config.yaml
d_model: 384
norm_eps: 1e-06
tie_embeddings: true
init_std_up: 0.0181
lr_mult_o: 2.0
lr_head: 0.00374
warmup_steps: 200
decay_fraction: 0.767
decay_shape: "linear"
batch_tokens: [16384, 32768, 65536, 131072]
Each number is 500 + 40 x the weight over the matrix's rms, rounded and kept within 0 to 999. Layers, rows and columns count from 0. Numbers have three digits each.

# layer 8 MLP up, 1536x384, rms 0.0704, rows 1012-1028, columns 0-191
491491563469547445488461513508506503560557497473627442492493492489487491485577589525467532469462458492465508489515507537458537483504489471501519496562472494498502512445606467532492544479448473501443498484552543480470493467529508552523491457518441497496442492508488527401441490533568510458453471501534517541451480462485466531548536476460489517498559427458531484488467498544437454468475553524547499467579447537472416546515474575517535424502511536476490492469516497537442479500448477478470413504525475535482478516527472539475461508481537531541472474486589458490465457498482475502
527433490502551549461484478520476459506500573502480517421466515494508556482444471438485515464544551530471475446521492516480508536557544460504557487483497502448575484497453544527602512519501521506590458486580526467506499503506507605508514551520474525461438462493511463556487494512538417505445536576532519489495535555518501524485513450445489478476504485538440526529517496542515490424497494428471559522491443565619551475564470581467486468513489532495476555528548508436481529509492410539518463472546478446492483469485497514427514528513481498522500497502515506483522493495440550524
474442455584473509504527434596511490509463530534510436447515533502484541521475521476511474499549503491489526527487445525489551502550509540488513481484539484533551420582509472551481454500504427393396519554542499484512522430397577523537561555461515601512510581524486561493435440447492559530504581575458564491421566442456559565551449467454472548568470510592515495443445462502480534506563556554436549383495457501535583534461496558485433519518503517500556502515442431497507509428551560454511498577463482542482502528467487456527486469525503407536509469500426514513488490480495508530
476517495455513491540478502508473496538549522515536500513461515503544510488452504500503474504550526562467445456497447489531536503526454526474498525482530511448496471528507531489499523513533514450530551521473511539588451524514498472520481501491520558501471551508477481526457542557463531548418411578521488417460507491451514506484478467491534507480466497550544540459585534502444480519489526492469481518455517515478490474549418530498575506529519483464508432493529468561461492465462466482509492492493575485522500439533567536495457479466506541488518491496509510542523515481548556551
441521463465486443499521491520482477426471489535469494494495549539520505521545443500474524428562452580551493513554477515501560502455512538466408583495520509436537470486542512467509499501511565494518567449474497486437448549493557481549468505446558548445486544430491600414434473488492439450482553535539480554502560523470563564470559458454479470499419569391531464501539476488474464503505387516497547527517491425504524496514520514544482526556508469498483576595429416449490561463454559457453532492550522527570453490563522568537543513456501547472407476494463525505483450559497513501
542527506503513506469537508426517452508547551444499561493478543463537517520515496517518505447476417537494529521510513526524500581525545535530437501517407431531485520507487487448534517520524537494438497558566472553514483493495498445451505433623482474491552500510487537511439507457469515538451465503484503510492593414507509553544542468501523459460485530525483543442430450602566545455589466444567505378511468526588494577526528501471495450535492504510525449484510546496529564487527528608502460546543495499449479490522560516482538487514519510459501492512447539515448513513466503550
479450456475521504534475429516559549503524386512491508530553470492478546439501436447444449428442502536497472512539496508588509473450532589514445545446534500499462595558447473472512549498480462489483476503519514530465533450602540506529505497574556528474446512572487575473515510509469518528467473551513526490527514485489451600443490580520502491517472496546506445513479430530448475500567535501543453462513507465498483488455524469526521500500549487463595476496567543493533447451445507525485504497470478528544561491465503533529491527496457495518493500529480467499494515475554552542
549595499556519491519550489471537511627477546450575498407475508515471525491464540562455518507488486495491491532458458493529551511527449477483465499412523484520524494551527443510583470527474530462471521549544561475470504561500501530497487460459517594519506508526446522523451515528459511550494624474537551429488526492460516493508433542465518482564487461533528511461449502497541547535527559472453480490582472441504591527508494416401498528527468511451524611517491454495545480517523526486492463473404516468494487516585508469534429490473542460468464515511515527525484496511514508483
510492535515535498547466406562521546526469464518412428448540472502555461487472540544503489538466527494497457512506523571441507508516501582570554480529452557487476539472496539554497457513513435500540507534485483461574387536543482431515478549557518484489476518492491508495505480467506520488504544502522450474440526469413541525522490411457481581443408487516507532527515489537489504462426487426506540514466490527532566501467476449476574474424478532463479559544538477469527519485545487470521485464516475520515522522497533486520447550560562464396430514471475467548454506529489519411
473515495453495531519524495486471510504451520475502510536546463516426540500490501532417500482517503531502485565492493570581593496613499515508522512520558465496479560508547528504456482435457510536526505450515506492534507517479455492449474498532561549476515478537633471514448429510558500524479504474551459493508566512545481500478502501504469531465454442477549505545490455449561507559558507533547531515493535451483491465514506443456452512549462523440534531471464498472486483513522540530466527535398533532411452444517530409447531478484485527499453545508514532514451495513461438575
496588500543475483518546497450474451530440516481547509526519558540501483498469471450483568520497501443482458499521497463541474527526531501533467520486447547478494486468513498469522521513490492554476526509494527520557565489509496491512540458527462526513511498465469496515483566401442489500450497506430506452487527502555515553493494445517498461503508495508414526571501476533490593522482508475497504469521486464539490481546498486484480493469512483511508483460470489523480530564487500594462472467508497507522535559480545477513535487456501479474518496561475379505522458510545497545
512575450492458485476470495495512491484483468502488474494525515541476567541458504472534479503532486519486507514578506509551492484540435483508510509523498437471441490496556511486504484499481464471474476483512503443519534547560486522488437530457505509450517462503475524469438572491474572505436527497502521516471518516549548530485561470501525527504511487524483513488459513400453536535523489478523511537539481430496434533444492437485437456525469490564464532452518495463547538514508525525492490534536541517467533527453510470500534536534531533515450511418467457504518535485467532505
529507478522525541557504483501523426509461468493539475539444498469570512522516441526480555497569471502495502491579477514513512430520537535513480545480437519450445534519486402481465497512530448523476519462525537481530452415556383433482469505487503507426475506473460613571466560550484528508516498555483517570490472483473488484502441523453501501548489550514419537583509484504581561496519476509586511472532456538397515503403539496513535528575486489549457511504552491510477482574474485466495453542604534556536500473542569498474473491533417510462500429516550489534447507429531392453
508496479534500499560496551484484473501403492494489552460517501460513492475483480460402507487467467536502492503436515436524495448562583534506401579500602492464574588466480538436389497502512438520516502500495554436434527461540496530490517480494507561506515459555571469577512518518457449568485515475574530481521465526482496482481447426546508498539403425541579453458453517470538510447509542509569540423508464477530485496481506462514506547475475536520488622441470549559568553558481522511500545445501510509503481525482456516505524537471521507506441390435454583499451527609494484447
462560493512528453490474547492424460481492471515461507435447532583479524498555496463466457418429525555533486503493523580455449430457512423559466487509492521426501500465520480467514488509521527445464515554404575516551536529577509498453537471482460510536506560451498519445524479515512439450525449514529490490468504484469444551549464542429485514441481593537484518546504449546441512536489438543493521531479519527531498537523477424504527490525545526528500480530490405487535555477459415553537480527401524480536516496521469523515539500526470504489468582484510454477479491485440502536
495490521535507492472576541499493460516493466466476484549518498515442501544547475468482459523486529417497504466548539556488477449521473443468594493428498544503540522477437448513481535539481523476499517516487498604551469476493445560478452485500482461534489525471489478541499521536466463531539493514450440545492526520550517515401446509500484590507452547528447550490537522510476557480457550555504502511519454428500550459527558446448546502540471514471529491457462499501479510462533483525488501438542582456416422488450451547535511550546452463492563488515539491478573519509472476517
548482414497497462579468522490430485550502477444471578485530526488502566516516559535528486448515520493459436503468524572582525575509461515433463536504485516506430487465474508440476511490577573452425542537622488463557455462475463467539547434521438456477509536509483536429607493516532464527461514499496535526481519580517593532525519401532490480518547474580578486522453539546489423547464514524538487559454590440560545531541504471488456494489490515408494463474559408472611564502510559476471511507470515476463482575568527483531573481443500418432536477471481561439494503472461479484
# layer 8 MLP down (transposed), 1536x384, rms 0.0186, rows 1012-1028, columns 0-191
460538416493532495531500488532516539537479490530455529446561493473467525504437476527469515545519539488484559554454498437500521461590521528493449539513473484565450429586549519428496560429536529498475546488478552425569456500510490553599537481485468568474497448541555491508450505482458476446519494546483464430534483513509455499524472498518521459477501545519491468497494548562496485474507497458495501462487515518536569448521519497552486504463452505465493529479492529472545436503603537538469494463518423392456496454433473559568485499515552499518478522543529481437561422469453492556
451556537542505497501389455433489462510552550429495402569482518545536559443488521490534482521325580543478472530545500513509602423565525525484478488473510406528405453482500487620458466483481452459497504529533462468469496512492463529464510482524468448531453495491519450567514496439517496486479443564444550477490444425487505418467528588406509462520460508494490567488499408497543444461489540510516474492517517519404494535496534455379538509497563505513446463461520513556450535489546472515577459506473504581463469458535462602568464531529566526507487549469492538468517589519484481517
487537493472508512520522514453542517482465497553538421465507481532460478505547506470522495532469525519564438460552509520500444510488481473499515445503473548410515480468493527483554485467489517460539504423504474496575529476455437474457582519435467486422488457485508485500528511441515446477520475492506483558464440511555469518516515457514563490529565461453448489551577478577544532550518452440463493519447606441469515422499490523570519475528558519469478560512541490431485468526487449535557503479469467508539505431526544479434495563516553508558508600465532567444537500534488442536
569502558509532514550535515533538486498448508430433497498503477504503545561508530409582521483527495464543514458475513541610456500471486487496496533423497485525472487507497470470512492469447492485431555524532501500506433531493469473488432474431527489465547487439451519532493487540544542432545512468490458511528550498517493402525526483472476462487491471511447476504490547486523513460516499496456503509486539565475493450461503517455478497460494489529475464561527497415523474503484522491509480470507503455480480532520496520464566483464528485579467517482454469516512524500540446494
483478427518471517471503577444520524489490486432548583504477532564529475577509537506490465496531500495514559560517513538521509519458485487496489505554452557503457542581523496530530522535429593560523520468468484494519522426454411563503540488434486491499481553525486445495565575534498513494558537466518491590470459482550576456542495533501450458491473556572507418546448411554608424578497552461516564496455505510424474502496509531481418514478537544543519450535489505503453497514512431471459441511528428396506515522564484467509559522529478507556510484567559502485563461544511464486
451523556478440447449444474459512521504501469547557523522582437530540551450417556465469483477487509526542518576510512455535472466478579482471492507481510558502562487481501532497524535542482532453510544501524475419459536519539547563492469497456471511494536528470486504544540506535503524528490482490535482480507397473518464443521484460523556512486560497506525529481445469576499467422484473631536498448496559553562444475461431491413544543527512521458492515469500542552453555444432549533507503533521482522439492402523483571493450426472487530545490517442536500492530527530504479498
487534468506498445538493564556491470506511474501647506499578510457505467481506531514498494515446563472514415523504551496530494463560465479542485437518472523453559618535559594476483520447521529481401427488454548482520485466484488481534520506569540439511576550466532505517474494431479469464518512515499522552497480502488525541402432511464476476470501515394519531559438510515501468470508491493493537493467489568442521519459474530523549539496473549501484398502552460467528499550476478457499554545465506478515562491541480508464508537561459513473506479559576537531501485513465493486
479474504465458542556504507561436461503469475556489493555493482464483437520510458487515474601518539472531487536545515586499545499542549499385457527595515411509499540478478498487421458520464431458546518519485621576478590480596590435535503510469416577435584492519547512470504503508452487525532479471531562535481465471537483488513487448494518446507455465486509531458505465485531458489458498512502499591443424488520439497512480567567519504509536463508424436513521386536545490540513486479466493485557554510431473449488502522410498536459565492521467521488496490500518502484578506456
502557483536479531509524459497521517541544558436504489488507572497482566489511466463439505516553406551487582445457457487536497510498484529506490542499547552499503469495540442422470545489526537445502524454501534571545507472471487497473405480536541515500604484523439535472488403539463507508442469483528502511392497563507466454533551532545484485508500399571486540533511473405519560479530510571454495523434481587462497485440509490520419576530529461540579515482504529561500538520468540605528548581527470534482551535506506469525420532553465504532482479548508510511520491502498449546
481500515453542505447465481516469490446526459490510480573468487576564515500552443495472485556497468485440507543496507507504548447508514444483549521425583404491487624492475540576454445507554542489544545499455534537473436418369424544517509496455467500487572465461580532508519600583486543553570552471587474516582492462458441582534535489450545417500458512556490499545470505458507461473495472442463469469466468505494440466562478512472468490534446560476498570489464499558525554524467575473476486534536540501541441502495567521428437477458470482518551538503537469531452464503543515510
494517483476528483425452498460481458524543530477473504467489435449510436452548442497490539487470447445500476512512487496465569517508555518534487483515501445520493541525515512460463432492489567485573469540507502501547543515501555552461480516502545464530526522462562468502481437510532514488502470510500441507533472503431474441526500552542494504552502531438552468478522539445557511515494526516496510503516478608533558531528530501471546512488471522546554559573433467560466556508482555466480508545523474540521506503462535510520479482507518503483504499510520609515459500468511506550
515581570477472472423520512444464464490568513530457538501491506546470481507540548483504459476532467489498470494434483510494510536490472456528523473554531477544545552479481471495485492419444540520491541555502471454447433502444505467446590503542523445476469474523528537462522456546486451488491562530488451458470459487500453508528442566525480494559465476503482484444467498509552562401489442554515508536489512513499517496504459545520466513482531514487471467453470523522478483538433488484421488496533497499535516535575526535513474558533567519544508477478422602458481534461436495464
499518458465568460468494503484494570505486497480527516479423509574439494511521521474475510535522475434532501505523523452540445531552480485465542610579523493502482553509527599509566462519454527517496527536545456560495498528404464485534562383461536515513553482517478492428468510474534472525399418527516481462518506502458476483471405441493499439426483499466508470425460460492518462482565516484518484526499472453634529492478501480393432495475532495487450492430507386531526500430515507474465471500538546503544416502536478556482508504499564509510476489454460436470469511541553618409
465451463415537490478469449433478494503497495463548482517477472524529452524440508481518543511498574480463481520549433538521497493542470449486525474560504548490509483483550528545492490526457488441462506517545531496522524532616474556563424533477476508401435489481404499452513484504528545534511543485549509459457488480515524490501526554469491536473609488470436488546432526476512491519526454512512525484567420463523469535545562558549568508470464485498528518477563467496484508532488455539615449478495574435485546489491537494544507455487566540495413597505454458456524575450572507555
463491471484567447520569536540500543473552427487424633488554530557481512540527499540452493489504468538512525483501498492470454577434518562585480558465586454432470569509486510393491529588498525479486470542523464556521482545513533508561530471506424543441540380466517470455556471525455507481554448526498554505491448514476510531551483513569583505491400565483488494455530459475537511574531465489466622602485533558509524524514526469559490549486479427432387538563482495488510431497496503519530549499555481537450538530522456478518469536562508506512534540457488543453432478462458524428
427496442467534504613517555562490384507467451562508481427509448446570481507407552448516559414504599479461488447476535504408528510463512493517447504512539438511471488611444539496454565561477457445500486512502526455448514500490508513521581500445542479566460492481523558528433515453514550496526501511480489461497484515454506525602483584478461568480405523492527556464519488507593508425499536525493553490567534446413508538489506464503563498449550506501430509513538531515579518498519482413498490582502474514450531558518519441549408479401425512531479512516522484517496459497500534489
498470468475429436594469534422550549515531521511544496489504554462477411527476543464586426496531525553491533539552479499452516539500490574516486517516404499569526510451492516516517544466543549515538537414470482499509554445458509499501517503510521485516501521467491487424564496480508528545482471488549508538540539507520502517564401507432414477473547510503453462486526502497489480569479533450446511520468460531533550404524503569524496493505472427551533590425504375501397518474510510554551459431478557553464463518584463585491556491491423480459492517584467456510529392586529504501